{"num_hidden_layers": 24, "hidden_size": 160, "num_attention_heads": 5, "num_key_value_heads": 5, "head_dim": 32, "intermediate_size": 640, "vocab_size": 2611, "hidden_act": "geglu", "norm": "layernorm", "norm_place": "pre", "norm_eps": 1e-05, "positions": "learned", "qk_norm": false, "attn_scale": 0.177, "bias": "none", "tie_word_embeddings": true, "parallel_block": false, "extras": ["capped logits"], "init": "orth", "init_std_qkv": 0.0592, "init_std_o": 0.0, "init_std_up": 0.0592, "init_std_down": 0.0, "optimizer": "muon", "learning_rate": 0.00253, "lr_mult_o": 3.0, "lr_mult_down": 0.7, "beta1": 0.95, "lr_head": 0.0149, "max_grad_norm": 2.0, "warmup_steps": 200, "schedule": "cos", "final_lr_fraction": 0.1, "batch_tokens": 65536, "max_seq_len": 1024, "doc_mask": false, "train_tokens": 554500000, "max_steps": 8461, "dataset": "wikipedia_en"}
Each number is 128 + 24 x the weight over its row's rms, rounded and kept within 0 to 255. Layers, rows and columns count from 0. Numbers have three digits each. The size before them is the row's rms in percent of the matrix's.

# layer 8 MLP down (transposed), 640x160, rms 0.107, rows 404-433, columns 0-159
110:077163082139133158158130112131140118099168152126144123098138130128132124144174141138124133149126104120122109114128091107096116112127157106157127106098124154166120144139134173181078122083117158159116128128056095104129155079093149136126155173073132112100124118161148106165110099147108099161146117115146139134161137139150132146127146133175128125152107146089099145144130099131153088130161116094103145097105156103105139138141125139124153144159119139102105180101106139140127112116122141
091:085084163112120146097145146134145141159121182115118123126128135127076159107148157157140124139125090091102139137118117097116134135125135121106130099134128114148125106115155147079120090109122124139054195085125108133093124103124101130126115181189142124132166154139137168134097149106115167167098152134118135111155174118116123110143104124131149136140131110126124193099135136127096122107116121120144101106106181131153104133138153169134162143135108110094092115136119094148137127116130146
079:103103142117118170154136172136092140119146139102126118159102134137130117139133143120160108092110179129116137141090141120152163129149151145132136155116130150160118113131153152110114113123125091115130154127128167179130146141066113112119102134125094130105166118103181188160127156125072107136092111097152120125077105147115115123109084119084131109148146071108129130153161146112103140128158123137169139143095095142109078136128156135175118148129149120138126138123127080108101124169140101
105:106139141115144164185092094107136123123156134138113180133125131200135122138136123135157147109123100121131153148160089137102124144078138116120147140115114123129130164137102139165102071140130154108091130137113097128113082104117178133118118143182112079127180153130115125098079145143128137147121126143140115133135089118101155143113118123111151128122135147105177126161098185164159131084142152089167134080120102141102130140108126112086152115120114128099113141150111160124125122128124116
113:117079123134134127130132114141138089147129130103167103118122145142091122089165115141132141101069064107097120117142144109117131093108187141142115131139084135145132111143143133126149147164124088112092109144148132117147186083181168120126093133101137124145149147129115132088108160129106096138201116126125135110155118088153140133091127139127122127128149159128169124178140104120142138141108156111130109100149130117120131151130130075143143120151143163103100120150066129128166153129118145
062:131126159107144129108110166119132095154107128135145081123165104166153131120138161145153095124114114104118095163108126119140098121110093088106125126112120150174109077166077116095112125117166191143158152130124167155113108112128123109128153090082163164143064125107104145091106133144155164153135122159107119121150144145144142120173111140110098111146142104144061115125123149134101132146110138100163122125138110147131117127164130097155129148139113136137140136118146146113166098170120159
089:144126110111109128119130099133125124196142140124152096143141140129141141115126134167106114123136116084137082109147143119125156175097125114115105131089103123123170151107126118072130118127100126148161129130101087127116145145163075103133128124126119176126187152093123133081129093124151133138147144135144073144133112131120138147158166142126130132143072177152144150150102130157121145079107141112129108116115143178166143159111151117168145117088118130090156088125096086143099145144102126
095:121162110143100163169154140100081138124134112130156131153144142119144113131107115147094110140134095153121129156186138155136141133070107154148130158127093114114120118149103078140090116166119157093125120163163140112124101134131104124084112156135147120129080127091126095166126119097135133093147105121141103128126166132112153090118148161180141107137127142104165137160140119070099072141124136125140152152127150124124165122110163096123112152135085175140132125169136123157107098128098154
084:139136128142106115141138117171175129131153108169121160083118107143105126148176101183089128128138170183127118105135106135155121122107151090134131130163099099103155138150103128110152134141099096136087121165114131168113112139111163129140150142114103169115127152113101099161128108185120093153103114102126145146129142130131129113100124157087111132152122168118117097125146087130138179110167130102121135153146099117106137091165130139109122099102117132118105134131170141175073139160106114
092:108137107162100145168127105141131133128129144097116120114124151087136120162129168088116111086125159114136132139085117137191108112129144195116104114147192099110118152116112116139117138123146104159145136117156121199132156118127153131094122134148120111097104160133125143129178132104146126114140118164134143144100156135174118115138103152089141139092137111127129176114150130152129113095143067105110113106104141128113120108101124155081100129154113139134160137069154147109133098144162156
097:144149170122155135142153144112153155151129147095130105144148120161085150115139135108091106083099082122127095124152085166160136137133126142088148132141092071127148168102102115148158119118129174148132099155152125118142115136111147118111090134138086160144142134116105123105109148147119110132187139169148125117183141128110114127133091181109130125141088142137145105126090101154101120142168156130132098115167134116138142125159124130116146153103134136132100116078155124108091092178101112
131:144106107147129175153113115161084111133143168141094151113148148150097192134101095077117139110119170166189143150117098154099168131124105136145120122113111113121102098178111135145118144119121142163135109117128145091120189145120152164100101160143150144149114129126137140146145143091150138131097133147110113132092110107156114113126124134143156098131108109075130122093085109119145087116144101134124128155135100132145117141087108129151139158095096115115120127163153146090107164132129081
113:125108149118143156168093137086119230069132180115088145138156148153116123155147127132149117141087164177127132131127149139103111089094167109126111131078122127129165159119126114085114146144123138106114116104160122121139096125128134126142112163095142136117132137146162085114092124161150142148118150114127127127157120140144087159150139134103144087124134114148098136157118109122121136115108083122104154096151106129162148130140135190159105116164122104104141123106123132109132137105133097
088:114089143091110135094101133118119120141141130114116115126140131125148129138118087139123124097134117152096176122147126108138152163118121122133148138129108122138151141116104168151139121174113137093128134171099117181144087106137145131094149154167095115120147136129127173146180131143151114150130087131138101103096082132176115114111137112120129093094112150177149158123131108156141134156116147149128111170119131126145134169131122107130144112084138118163151097156062101090148118187077079
106:158137152155133114135132115189159124135120144126159145095175111074115114150116143125098113149144138142061109163110112106152148125141090136109147117132136108162179103148142112104149085171102140096105124114113137078073136119138137106113111124145129113125167126137141139129109096137118143152086147176115146121102139130114196137115130123150146141132127136166106148140079134101118116114122149117113179086115126129118145086101114176107076140133121112117111117130094165135151127126127168
110:130164109100106109131159146146083161104123110135095144163171056153139124090129137120085118086153118136120144107112109098177125136117144128153111124122129139156098166122115122124129134123147198144131083083132127114089122119132116136133154100100115115134131150128123140158181114121169100151093104096141140089094110113098157144150156133136087121138156117109141150168101104149127134115133176102118157144155126138124153165090125146088132134184123130107112089153129127114134124163145118
109:113124039107137109113131132111181116165119099145139121116125137099151101151103087135133158123085127108142149159175175146126134105099144092084133157160077089156160161166108124132164141123126119109074149137166146100145123142102122112108105157130122136145164093132174133128123127167131140161121150091090139135163134147135134105144138090128128152144114134088099154113142085139124122125131168127113109086127132117092136139139131135171145148125099102102138132097125134155117128129143144
110:116137129133075098112111115150098159134172130140101133136120140155112153135109110142109123138118109164205164114137115167136144104174127158098088085134138128138120134151106145158097117148088147124109139133120100149124125123170144121134143089150143125131156150104128147096148130168133132133102110172150163176155139124179127105125099125122053137109098132131146148114145117142135122106085096094135119108112126148145092129073121154116167139128110143110161118114116119104140132136167063
101:125147112108131084150110094136144112146174096169103133139146084134094145115089106109070175162064133100126136116138115140135102104118081118126126112149065063150167124120148147132111110125138183123106121156125171140145122092125138116133141120137116117137148164134138147114150143138127148147129151134148137110138159161161159100148110146134143133107139109101124079090157140102099129097157156122186139153152139107141125157101112147158130145125102122096125101130141130103136082151132127
110:123123079122123143124130139148136108132128144117103151135160131088108136152137145136137111144100113135121100122136126144076127147162139120175132134113099116148125154176115130132117126177081139158132133071123130117113138111149101125123086072115132106168168092129071145122116122132113076111118101156158141174168154103139176139148128117138117127094098146115126151119175122140103100111124159109105142109124112149180106054177130144161149134141128149120092100127119107117122173133126151
102:145131124099137152133127139124130112116075119130102131135091113151117103113123144129136103086119119148100094106159127158110155112099155147129096138142125100113147118156109138108130128159148123135146160106145133147162178103131108105154130126122143101133104129112142116134173144060153181131120112139161104114080127152124131143147113142119148082080171154161109131146181169154127101113114097092099146147109135146097168119149121140113070154154147096111116152141107140124158132078073165
105:082106130112170115137147118100152134064120116155145148146117117106163180148146142129147126102149103174141140149146141109153150108119122130146145092148106118100098153127111108168115144127087128072143095114068104095128138128142143145133112122215128113109118150107121134128155108148115130136096108115157130114080115110118170116117131106166115096126103126162139147124127131159135150149126118111165128160089085128169149136107134125144144154106137140151129079140124154122105137147076166
111:106128126157188134109118108130108145129130112098124191156138148139134117177079114124133161155090160149118152145141156115118106144118107123096106118101113115088146112113094164128112109094145081144145145186141099100146103113178065118099124112156126101135109124098149130109134133069134185131147117137140115128113151116114128103128143156126123096158115094164146162108165163085125132131095136134123127113140129125145126161113108080118144126131096096126142145122097135173169150123127126
085:137124126118121101110137141167154129149081110089155105097149112113114121112104113122158128116149188111125143125178156159148173107183107141132124120156119115134132119085118103128088149115135105080137128161134042133131138103125137109159134095121108180125101156170162168124090098143126138133113114115135128165104155137146130169122099090112128094122104083176135130163158126125107132134124103121110100129149133100127153094142143152116127144145136155138128142161126130083117095126130091
092:131154157137135140115134124127085173133118130148095178106141148117142095118124152154152146123125137149156129121113119092131142156151092132113118103106102127127072110134106103106178138146102151110112119151148172146141173118159107118171126163137090124122121145116144099158148088114105152108079079105126102100132149126138177136129112071168129110107178121121113143165092139160112127134170120102105140086118113123172128105153080163123097138144146133128116110128146173098146125129139094
100:141096101106114113179119149110101107109070117138111127140139162095121134138079164112122143204136143116079169096133137118156086124145104140153132129113123141082108126123165118145156153111126160113117096143147118113121161121102100141165120147150138189138125102144129126130147135131129174104126080106147102127137096131144154139166142149176106146104111154155159090131138108145149136101109149165108140128121124124136119132105126137166136100116103140153109109125105154122064080155112144
086:116159100075142079101151133155107160091135142134105104149153125188164143159128114124089165131127134107096126113166113137144096115112103101117116172135094110117084132126152133155122139169096099137156150118175123180165125117106102122133096118114169137143131141119131112156144144130118106094130092133114086145134100120155125111107117129084121159110164128152126093165102128110132107118161134102138095149180144118121120100155158136121151117146118167132139160080130101121186125148137126
113:141136150159136153094102095080121125103066127107206120118172190139119137138112081162109166094106123128075089104109104128141125134178176143128114149134121087146136133137145113132137137119101136126111102091100155106174143109134138109192120077124156128104147143139173125139142118103109119123124147146126118120145156121130123142102130137112129103102132106116144121166178102122126128148130109153153176128097142098121110139134173138119147100146127114124164135138120094121156132117128121
105:065148138132106168109140122165068141133126152161120142110136133119136136131103124140125124108133135137153141120116137102163118128128144158118073143148124144128147123166127146118162124125131155126133128049118094184134114130079197101140139137099125136140115118119119073137133145136108124166145112168077111122123118138152121099124122100159147130119114127117119072107145109122070138168121148098081130120133150125084143136138181121140111125116098134108162108135093121104147155106169159
115:138142147159151130137130092136112122088107119139112111127137094128100105134124131128153126116128110132174140115152137077118142145138140097138115106124171120126169122155129097082105170125106095118085117135131096126123138168133123071134143131086135102128117120086167118118170073119118189128085171135118140109095106170105131158146159145121159161145150138154102147123158106134177178119168106099111130131143117117141171093126156119113078120126133143126146104157157139161144120081126133
# layer 8 MLP gate, 640x160, rms 0.178, rows 405-433, columns 0-159
100:149163133109165132175157098118083115115066127119102151148107116125127111121113105124135124137178107106131089117211114110112110149120126095102086144106112110131137146154140123119145138106113107139169115160138110121118093110112146135180061129115124119149103101137127127132153101174137129109132100158110095173119115163119151132143108137155108131106114161095163160151118143122113129117160134152131127117141123139104122139131107152152134128151116189106106176125106184095107132134144171
069:089120135135119107135145164157117147125099081130142149075112099135112097126146145128126122116193146120151148152108115106126102095143117137105139161116069129118169163139129096121175102131157149089115102135144139129086111149118165164149105169154158110097153165121101126101142110155128175147065114097113140138157120180096109162153138141082145110144116117118172121123153141099112135149130127171131096149112116098115143148125162119128142134155121133095122156090129146110144105125126104
106:134122102131150116117131152095115083113159156104160175181138134172153158102128152095139147096135129146141118131136125136116191143100101131113161102101162105144105138179125129160142138086115133137149113113129133157097108126107118165121091117126180074121109162120110139137121117127127068140114123103140097133139115119141114138134149126124105129115150097107116119179147167126117138096178135109123116115144126122121166101089147166117178149128171184155160182135116136123129140140131106
116:106119167124130179146128140124124109154103132117146139152094166154130114086144134127142136146141146130080125136144175094132142118086162133144118088116085083115127108105112092130128142172075088125135135150133128153137153108135154104133140123123094142115122125130119135124090137095160166152176061075127148147139112136149115134148133130117115124112135189149123129153147129122133081160124127128115174105117109137130111184098105148131145069119140090122105118146129180110162148141129163
052:119103125085081129152107158120097136122131090113129123122142099120115118106134150115115109091125136141140126144144115139073115118146136107163099113124150124152141129121139155128121159126120090100139125143166108114103170160156166159137176083107130130135192172113121102140083104130109137131150105189134151150123114093164154170092140166122145144134150131130113117193082133177127134115137124157155134113162094120157131088131158155128117101131145116078140121117123103111124096144090103
085:136094115114143127157181105087119163133099128110128092156084124151107127131117156128126080140133111111097077126105169136145130128150139065114142172159112132112142150121138113128111127129107150133154100132150149097098154073111135121160101137094156124134126161104092170084082108089134134150154106161093112117104119140145125123111140129124093160143165151175145140121150089129139128122138053122128099145136140115136137147142103157135108147101101131135128135146107109130067156141111141
092:123108120127112161127142091148128118170141139099139092125109186131155123130116172134120107076077130112090135121139141122162144094104121163074149119106088123129124118107113148141128127130050123103105083138116161134151166118162125124174145165142130132098099147140160092143131144096132124157128095106103134149097142107118080117168160124138144094126158131101161141099113076153103108068121137148092105133123131139130153142164116116137116120129147127107097118109139143129165117106137140
084:125124112134117074156166126127156136160138147139112124115108131119103145137126147171113130165133133110120141136112130135104120129131177116155128124118134110150104143176168092143139115070134158128129124082152057130141129154088169119120128149139119163150117171125132117120156120122147125163103120154170155140150152126111161090092141114102115109167114154081124123126134150104102177140129064115124106145144174117123126167184101144132119109077129130152136142122096095141132161160161124
088:082097123087132093068128137101166125084111085137135085145176155140133137120122123146124116176144094094140135134073137109114167126135124132117122189085115118133118113121136106192122124150102138130118133101146167098182185123122142095104139153162128107145138126173120090132142167117163123152140129114109145122151131124143158105126134121127128111144133135147128154165123140142167128137125133187112106106119155140120134107172137152169130142111121151130130111152116076135088115135140134
091:075153095088154118109131152149128103157169104098135133095088147133156159140157175095107148065169137154109135156141125117119149138145121119079114130116125102130120136119118121162096147120075183175143118148153146140123158150113113093079132126141113139129114139165135179122104121131127133140090113142100106157134147156122128198136122092102110107110115130120101105108109104131120095156131097150128101116137133120144180100135152137180110130164135126162124121104136151129150131121105139
124:109163138076095132097140174100099117110103135127160066150088136115098115179135146166131105119149098070098099110126146117113111135106148128150137128130154122129122132119125126120144096110110125114129126154113133153126105106112138098155165109123167101114143139088120103115137151115111143108156153133157101139136136139110099109074125124121119154159120167198115163129131092158138164099119130071129117096133138116104116108156101154095154103135111113105105146160080132124158141139150179
116:130137155117125140104156132161114092141070108165114097153095156144137149154159157140111117171125125129138098118112151117105152092146132134098131098165189141069100110122109156148169080131129118127132122109095156155123161127059146104136156135190093123132100178132098152103103141151112153141162117098147155118127133113130173081106132158147136148116147163124115116116112108099119141108128133158151081126126127126123119117147112145109130136147143111174108132139123135099127091125129093
087:132189158120105135115122156146093110106136133110152119139119126134136117134154121113166127122123146112110120130093101144159122099141141111102132122111124131119080109146135140073126126130110116110097151150174130097118160087114141131091145177136088145128141120115092158172191071130094113172117167115130206149119128133140174138115103105139149094120142137077128088137153158124145154089162147120123104095138115149104123115151134145121110147098107133128114118134085148107169093109117135
103:108142118112117109150121102145109125147096104128097138172127071070115140096102116117091144168134119104146112130083093163150122162118142117163126084131148152130119153140107180126088102118107118177142135165137074158129141143152146148145165154129098130105135135160131171149132126130108153098128135143127118116123135165117103155118099114152113119146144133130117092175157136150157154126107120157150109173126090110084130139125103145133074098175103148144160136093109139119116126145146090
116:096092104132139156121132087107178192103124112124153103119122159153093163120128110141135160104181128147075110128150118098132087144173086130156131144108146126123122090155064154137138112102136128157124143126137113149122155140138149134139133100117132142097117120123167152160109105117148129135168097130082128101122106159156147126160153103125158118120101118123137117137163096143112133124097179174116155110108159125135125180140111146121105120154159196116116153122109104163136132131127150
106:100149116064119124163105112117086152141117136111162130126104142127134134135077179120116147156116149136145126102140147139114153093160176130142130103095155145128111117125107093112117085138142187150116106115115111133189159092146137137131096128137105101114107131141112159084166137117113105138137111142128127128107177150148126166112135179177132122099157125114130117117122154157125133137115074128187126123163138171154130105097128130140114151171132109130135109125095163137098098086138159
108:078148143159129133121151156156161116098118172120118138090140132119131166155154156108135129158151155092094114153105133121139100132147161149119162116136121143113128072144129136123116168135162141070172121151138106186091101115140147107168123154084128107137112147136153161136138125129137139106124127104146105118158087126172146157084097175113170113087148110122092140121126138104132128117090122100125125129095148130151092128123115127134154116114173199130101136117076126121123126114127122
106:167122094162163120066110166120148129089112136139113156089171176145120129151137106121141134125163127131132134066088139115142131106104128155176131146116128137139115159099161122155166131113120168102105111141120153129134116136133146123127135076149153100114143122154131108097095134101149100122132095110165120137119161157082152102146126140150116092110152133149150158118100146132110125132113161140094133104131115149144124144138113084144145141092122063117154125109110150188137118093154176
108:082131126159156106125161110135114188150111134125094141142112151163131147121126117161131144173075147137119121105118106146149151079129149146089136135136120137137144103114124146097122115127138119102153127149134151109095093144107146084157130139128147100119120154107128102121132095102108151068164111164137127093107120135129088137133121131095109122128123113123129122164085175102101155167111122143148141102136129084129109117082134080141120089201126134110163157176143100108156082129120142
096:097104155135117130119157126111099119119108102093103125103104156088140132125132119147126129072162160156102112138106135136113135122132106106136142145127132169064152128109168154159116129108152111126084180106117118116119166146137116135134102115114115111092113122114133105141103131131080143159114125122127085119123084101066095145138155139152126165143132132122158158121144085150101205154141113158133119191150157089146152137155135142123113138103149116160121096120104129174126160129134154
106:102072165147177164095112145090119103130129157138107095136081087146150107092099153107115114157135107137107130115153157114122116118124125094120157104166137169066141123178140141102128145130125084131159110174124078153122154134141168111153111179143142145130119126105137155101160096143114118114142105141115115173122112130147158148113123113145155095110106104108132151126167101116137104135104113150132147103121118152161116138159129101120140106119168156097079121122090156124150154127108121
109:093132123095135122103085136121131168158087152126133164139124126138144143146137151122156123145121172093143156133166146132139158094157107159103090101095157119138093106121128145146152077182137182146129111161136121105129108144093138138147122135132147109132085131114093122096150105099112114158120135144135130127171110138162129131117142149107141126109134127104134094086139117086119159095083111096126119134154152115110098169114183119114114087129163129150151088096132176124141162112094174
078:143127114125102131099195160134107181121085117121104090105115100106167148121113145160110128120140135109089124106141147140142119092126151111099179093120120151118172081109120123153123082105149114091158085107123143095105123119132147151124112140109103079188077092108114131128098138137164158181122158112150128141149136121099103139171121127114150149149131136161140117140133130123128161140126134162117110110148114126121100101138162081160156107120163128139155149102133120119132104107134085
088:100166101066146113097156166164116125113121155129137162142099121142127130080145113122122143143120108139108072135114125177153109135104149085114174112166132117159103133126177125152107129152114147127101152084102126133164173126155160147160135096116106130105104136128122172111128091097141130125137086126132151127123139098147160123112127133165146163132118165128136094131112159159163125134153073140084144166130121119121131123119128159185184113118101130130120115120110149129128119171131098
103:138133139174134129076163134137131127092095129100144175130106133116112125130119124139117110152090133099087157114159153128110104120153142148108085129163156155074136122136141099109109128154148125112134144094142143133105126149135128128188121138139097130151172115118165110109072119112138137082147153100103116118142103138102094070147164076118086181108100114134146119143101130139127165103116121148113162091133131130106130128140091119145164093132098126130140156117084142119160145102082154
081:143146171134134104095128156132185141138174129162105142172119131170116105122134142147100109130130114101158160114137097137135141090106160152144143144110115079135143156102154140093134141128141133109169162085144150125133069136116140144122107130168116142142130141143145143116101135155117083120113114116132123132141148084142164093151122164136160101106139103133123163142114132153134094100132134149155120143161127122086162127087152188102109116071147155121163102141065099095118127113115117
127:145136130101155098093106154113134105149143148123121121110096145135139121096164158132123163128121145132121144118102146145129148113109135098158159135173114125156139143141139160099094127149134057153110131136115060163145180103153131127112125105137136146114106171175167130146118129145126095187155131109181133131127112124130070130110128121068142113136149079139079113082149099111124144115117120139151111101111089151096112127156133125122137132125149080101162108147128154171144126125119132
106:116092109136096139104152156109107104142180097115173143146109133132135127109120147133138094129073133100151136104136128132165128084159172183132137119116181136194106132143136127159109114146101158105136120169097124100092132098125086107173137137159154139125157122104129140138140145175122132141125141097137153127096167140131107083101104148131144115127099073124074115134169137121104137120135136093079143130107123144161151130159124106114125142138154104116128092115087133097132123106123150
109:059126142129066125149122148129137097151101116149137184127103104177080151135123121101148175129165106155117113117093109110119139126134134145122127148124160158100096119103127105124126157097126119111087136068115131169065139132129151108086141133139092092127123118111151133159140128151059121116098150132147092138147146165119106124143106117130131105116129126157110128070135127118069157110127133133123102143127131097098128143106161122121143120146128115144129137120154138113183111093120105
# layer 8 MLP up, 640x160, rms 0.164, rows 405-433, columns 0-159
097:140134121212157102146077130103136136135150099077129138126118132135131093126131165121138129119134149132100105137146151171113111126152096124126154141159177161114118096123128105142173169173076106114114145111150130119099120134139126088119169089100143121158134107145119130140110125122113151145123109096120093132114150103102086093119158122116125170145128149126126117122143131166091113127106099159111158154092108091145147117118141171120155096126118159151154143141168173142102140174164119
081:143130144103153124136111155090142135130110104132125073050108123118166114122108110119135137136169113110142136124135086137133133143136090093123082103145136080113104138127061134151153126116126130146136104136148120130137078081107148124185130093175134104120134136131114127121144147151120164135083143126114142120153141139154142152101142116136127099165092144090157118102129137115137137099090074159121153106092146105106147129114124104148090076136103165121107142149154178144130151124114097
104:173118123112133121116124087101121149121157131104091155125127109101127141156151151140174158099110119136087114113183156192142159136067117111138100152091121153118095148135154134146085126148117171133118117181155113157104154127157107126119092081107153126125118104148141132155109108145132121085107099111136101103167105140176104109169134143100123155128100100141114100138143103137129122128129103112085138094132149141134140113160131129126171140145151152169148170145088135151116106130155123
107:134115107114164087101146141134116143075145147132084128114083129153096113117105108128084100117162104157102099147136106145147133128106101100126117181137133112174129128137179117087105150126131132149134104087114147144121117116124131127139196137126111141144114119145095160156148107131113151108107112112159155114072089139147164166147128136163113106137104137128129151142113080158144134134116130158124153094098176127131134121115104181118152110104084120083132144104108068133154130132155137
060:109130139101134160174107164110106138135151159138092118140135137126124103117141117131122127135139104083132121140085136116128114117119118140091109175154166120146139119109159185143175159140172126107159108126172089142123166126130137107141153104079145181121194150129137135142115078113119152131123152143160139113140118166139161128083155102149119167171141118141131113130162140148115115164155071169123125125144150095131181157163146128155109108114136095113125145105113143146110129141110114
087:125102114133119142100068153165185114143142122107161154136112146134131146138128131149155155118116137137152158150131120101138113087118131132132138103119127148141117131163122090171074121147102149126176137098123149138079161182093142143106134119148110107112104089133144192167160087136096111101133143095116115124103115135155115080146127111106145099094155126116069095125141142148161145164144130124137095126135095107170092099138140112139108165131161137122115121146128111147122136103169149
092:103129172179144178135119109144116145161110131133102119156169109097154136144157160123145101159083085124104141098120109113143114069089121167135080122122124059095126109111097120133121096145128115073099116125117136092084106103105092129139129174126135134132130130081176114126141139144146147130134130150124146147120121097149085142108140111094102135132129153135140127119111136158124126109119139144121120082100093120133144160145099142163117156102135126141119141124178152119183146134170122
074:165125146124103066162133106098102089148127128152083157109129100107146163113120118146140155094143120102170116112148154113113092101103151143080119118103153127138121158122133068122116124120112104132124160134133114139112160085102144133140120152117122153134128117113144120129138156156152167141137153165136144159140080156131099083132141097107125101125134179135159158123140080094117161082105090124139105126148096116130131159163128117101148148101157139125152118100143115174100077109131170
079:126181092130186102127168143078111145148129103104118092099190112122144086103124129128105108133138153149184140160097120112131088157117108119116157144154112140137110089086114122107183114118134161143103124144106098154156121175141121163131158135117102117136103114127127145138121135081109149159175126132105131152124149121116157113101148089141130103109102134118121100111158177140132117112097119135141107089149114148127082139113114124096118153138090122137100120093171119149158159125140117
093:158117138136137189128144118123133128133114078152152072096165132099075095149139166102104154134114108145145133089112097142094178149125145147131148124138140175159133106110111122118130145115118152141158198146136140137121149123131141117129154190109131119124116110109122130127123126131147159138168138152111129143164145107167109109116132098109098127111142079093144076127170139130134100107071104111126142088138103110157128135100140084113135149101108172146120154121100150112100099142143131
160:093122127107156107103114140133166123133133127112171171142121103142122137148175131133131143085138152126148119143129160132163109109102141119110183145150135154147135064109161130143121159127124192187124133139155140165135127136142115085103129150116118110142140171143124127121115118152103174085116161121109150127146116106095124132120091150141133117138137089128146070126093164141092120114120137116138111139095152167121146124133139141119108163129123180119123146084089129111153086127081188
123:152130159146114102136129151094125144094082100162146128128129146103096126118162129151161113127178136113137126091127114105154135136125094110123140096138145118091116146124124098123162138129097119146125154151095096115118095130120104134206136135116098149143130138084123145162120154123093167102120130120057132121102154130132135125112168109149145150147138163134142129105142151108146137131095135102089151144092099094212132148136162161090115163141106147126108111102115143179124091132116109
091:188113112147084118108122120134114167112139148182150126134089143122111097143124107125156148101129143125108128119098135130161120164109147103119139125156143113096099153108138134122159149136081140097122175133120129144126136119150118108140092080064124098113114103129126094169146096105099152139123098153136154125145163142101110149168119107132128172098092113111125120138126180128126129119123123136104135115120125094103069179118100136115125152155119151085126172125081084136133121096110176
104:110121107133122200139109121145093048097091131137120121149115162135155108159152141138115161115099113126135143133174138168113145107107138137146115125120165096095092090132172124158161112151127120161145137106096130121183121126087126117109155133117121168130139113078143120129129104126138178091105088137137077149136146138138105124149141142068131129143129150132076094133122131120126087133123153129115127143132121157159093125146101098135160123120128082155144108134142107086093142126118121
107:152148112145126099121159099160127105110088162113126095099136127106122109154165088121137157149119149091089074105153078140132099151144125110122088164132158118128146078111106139142158134150127106108107113100110115136101205105127134139129130178153158140150114130107148117128087152150123135122148106133128088133139127136122100117156114107125135125129094116134115130109146081118094179124132115155095118135147119126141092201123151135152117128158154135100089169125122123131171103090128095
108:148129166128122164104192115109116117147180109171121096121144127112193116132132139092151109159112135136123063135086119157116109090123111133127127117144169176143145121115121126112134138114149129097121142143140115107176125134120129106162107102106125149107145083105113136154098103110132121144153143167149110151084137101151103143113150136118122122128129185113161119147122117134131124123139128137155112124129087181134120085145107100086135067149117104101124126165182111113148134089135099
095:089113078158087134133119115100109127141118118136171138140159116142116148137132161138124145130123112105106163094160183120155069123117115140133126122130091122136155097126152133143087140129080116098126140130133076161146163124150099115121167121098127137098126145132160098149101121141155077121117151110138144129178136117146114147116174165155110129103140121150120103119132132102121140139132157122146191128099106099162127138080160157122161116131077156083113086103129133107169143163141134
109:117124073156113084151120148135138100150162146183114156105090144117124151139136121106130091095117107123142111105148122162142160086109135154156138135107118129122128110149102143202132121120157149143129124139119117101118149106081082136064115118147101139131188086131128117117125147130105130111121091105124175157073108088150093133112112104136112158119129103186137114100118153163131118150114130161157108112129123150125135151147143106162147106130122069133139147100143147131159131132107130
103:140114098091121165153114166117117111093170175129131104091133115113127133153129121102103095108154130121138125131122197195099162104119124115133139158134170087107116131130140162131130134071113145118117098123092125091145149173175113142152148128137134164094097140110114128113105134142148156108130155126127084138138110110108128148151119133112083166132146142144143133142106138090087077169143119088138114126135165093123128124152087128137147147121141148148085155138155184104139145113120120
104:123148163118095121130095142126115140125166106141109094104143152107151166155101098154137147119142150104150132139137127125134106101146119090138172114126134158137100137131155151122105128118136105147139112170149113126108160101134092119131175121139134111107112167141077126100127157154095086192098167101131102111152121093118086096126111123119091131150133097134087133164114133128125136126131118149141105132094074130162113079107115096155095180117087138119134148123173158136106149153070112
098:113156141137126105122135126111121126177164160101115130153136168173119150145086098097122117141133139133156173122160152153108111081107124167130148129113133159156127136121156096142132089155099079152115129123151160125161114118134125151110123128121085140140138131108134129158150148102125129128111114093171064139131147130160095155154191169104103126148133158123114141107109123110163079110110118122181130090116101161141163152102130116101161135096129171135135118126147079142139148143164102
116:124141144125117157114132119125158111096103113120107117147165101134098159135159137098136122134120134153111139084159085114140143111117089116135126146129137168090109115152116129106075100127135113116141135104165144076120166138148114117093125105138136077147136128167139129132121103151137083114138139128104182122098159168112129128153133108130104086129109137179111160106146120120129154101154172081138093145104136153124127102170116166093145182134150182115095111128138124103155179150105163
084:174156116141135157120109134088121102101101145132107101119117158107141137199125131092122152116145140104119133117123103104120142108099156109065106169133119115103117154147129140128129115099142153136155123103150064152119141098094118132089177144142092103175148123146112144146124142140087115163142186104079142128171145120114097104139095103168107105113140170150126133127097177140145076118118126126128130091125126118117108149174148116131140139152119114126121167114148129153113112100121099
089:147120141117115109124135178138100135158096106144164132128136137085125147140167137117117108098118146115154136101128138133165186183103106154144118127151112106130131131119174133126136149117160129129108056104099125155157097152149138106137116139114137165126184133109128152105116159120111127074113133148098137160105117115138118139164129125119164108097102113133157105147120121128103166138113159191142138116111138158151091157133113105148078120123138117084130108169178077138152117117098154
108:135109119084171103110128105072083085158155140141175186129120129130127105160124104095129125172127145101161089115150140129123178117149090138146113114150114128126099128126151132125129111118107129137171151131135127113080104117146138094094138115094134107132140145130130104144115124129109099173072184136148097117110160136119086111127146134137151163135134126143135112110101145126138149145121123138122169128147109156147123153196129122137198141097132084104124127102098154173130136143127113
081:109088127116125122111148123116064125148155159118173078174122114137104179109135148117086179118136160103124125081146104118117156168101145144100146115133136136152140095117125122150173136144142121132129116132111114151136129149135110087116150145081129116158116124130113128150169129094092162135139169108114091117106109117137092110150144139117111155124142133096171125121120146167149121171143109068083151158152084140160121073082164106129132129105144117112125122148116130125126112138168117
118:091142148171112176120139173168150139094160127136129129121137124119148079139133136124105127134113078128153135139125102142169142096146112122164155126153131107144164132117163119142141144118114127129127092107148131176076112123157193128110110084134129184158126117121131163138164133158118153126142089142148140113140133154131151120148099142121127111155176113161112122162121127157158102150112092167098100147112112150138162120165169100163116153186152117094111142154089127154128140116109119
111:140183126100137156152122156095098105105185130114132129127146144128124105170106157157145149141134129144109145133092121161118138140149131125136093093140137111110098114131129097140110111136102173096147139154086119131149125145108110135128113145103128132129144112093153098131133113100157113097156162140170100140084167163156128132120106120150092131128142154095176156157119160120175075138109127094070108145124131117156130101090108133152126115100125144175120179150079170105104137104147139
106:116105100142115128110138163085094126128111115091107145096143098123130101090105144096158169137133131120133117119138125107110132100109090156103121134158155162154136145086140125158103179171140109086155114150094136134159086096139106114134177125135129101158156129111141143173155117116125117137101121106088135121130138131122099157126112101170145112103103102165115136152109119129128149074183089152130091111171108136102121142145150110124139150133088135099120152130173143131175086119161098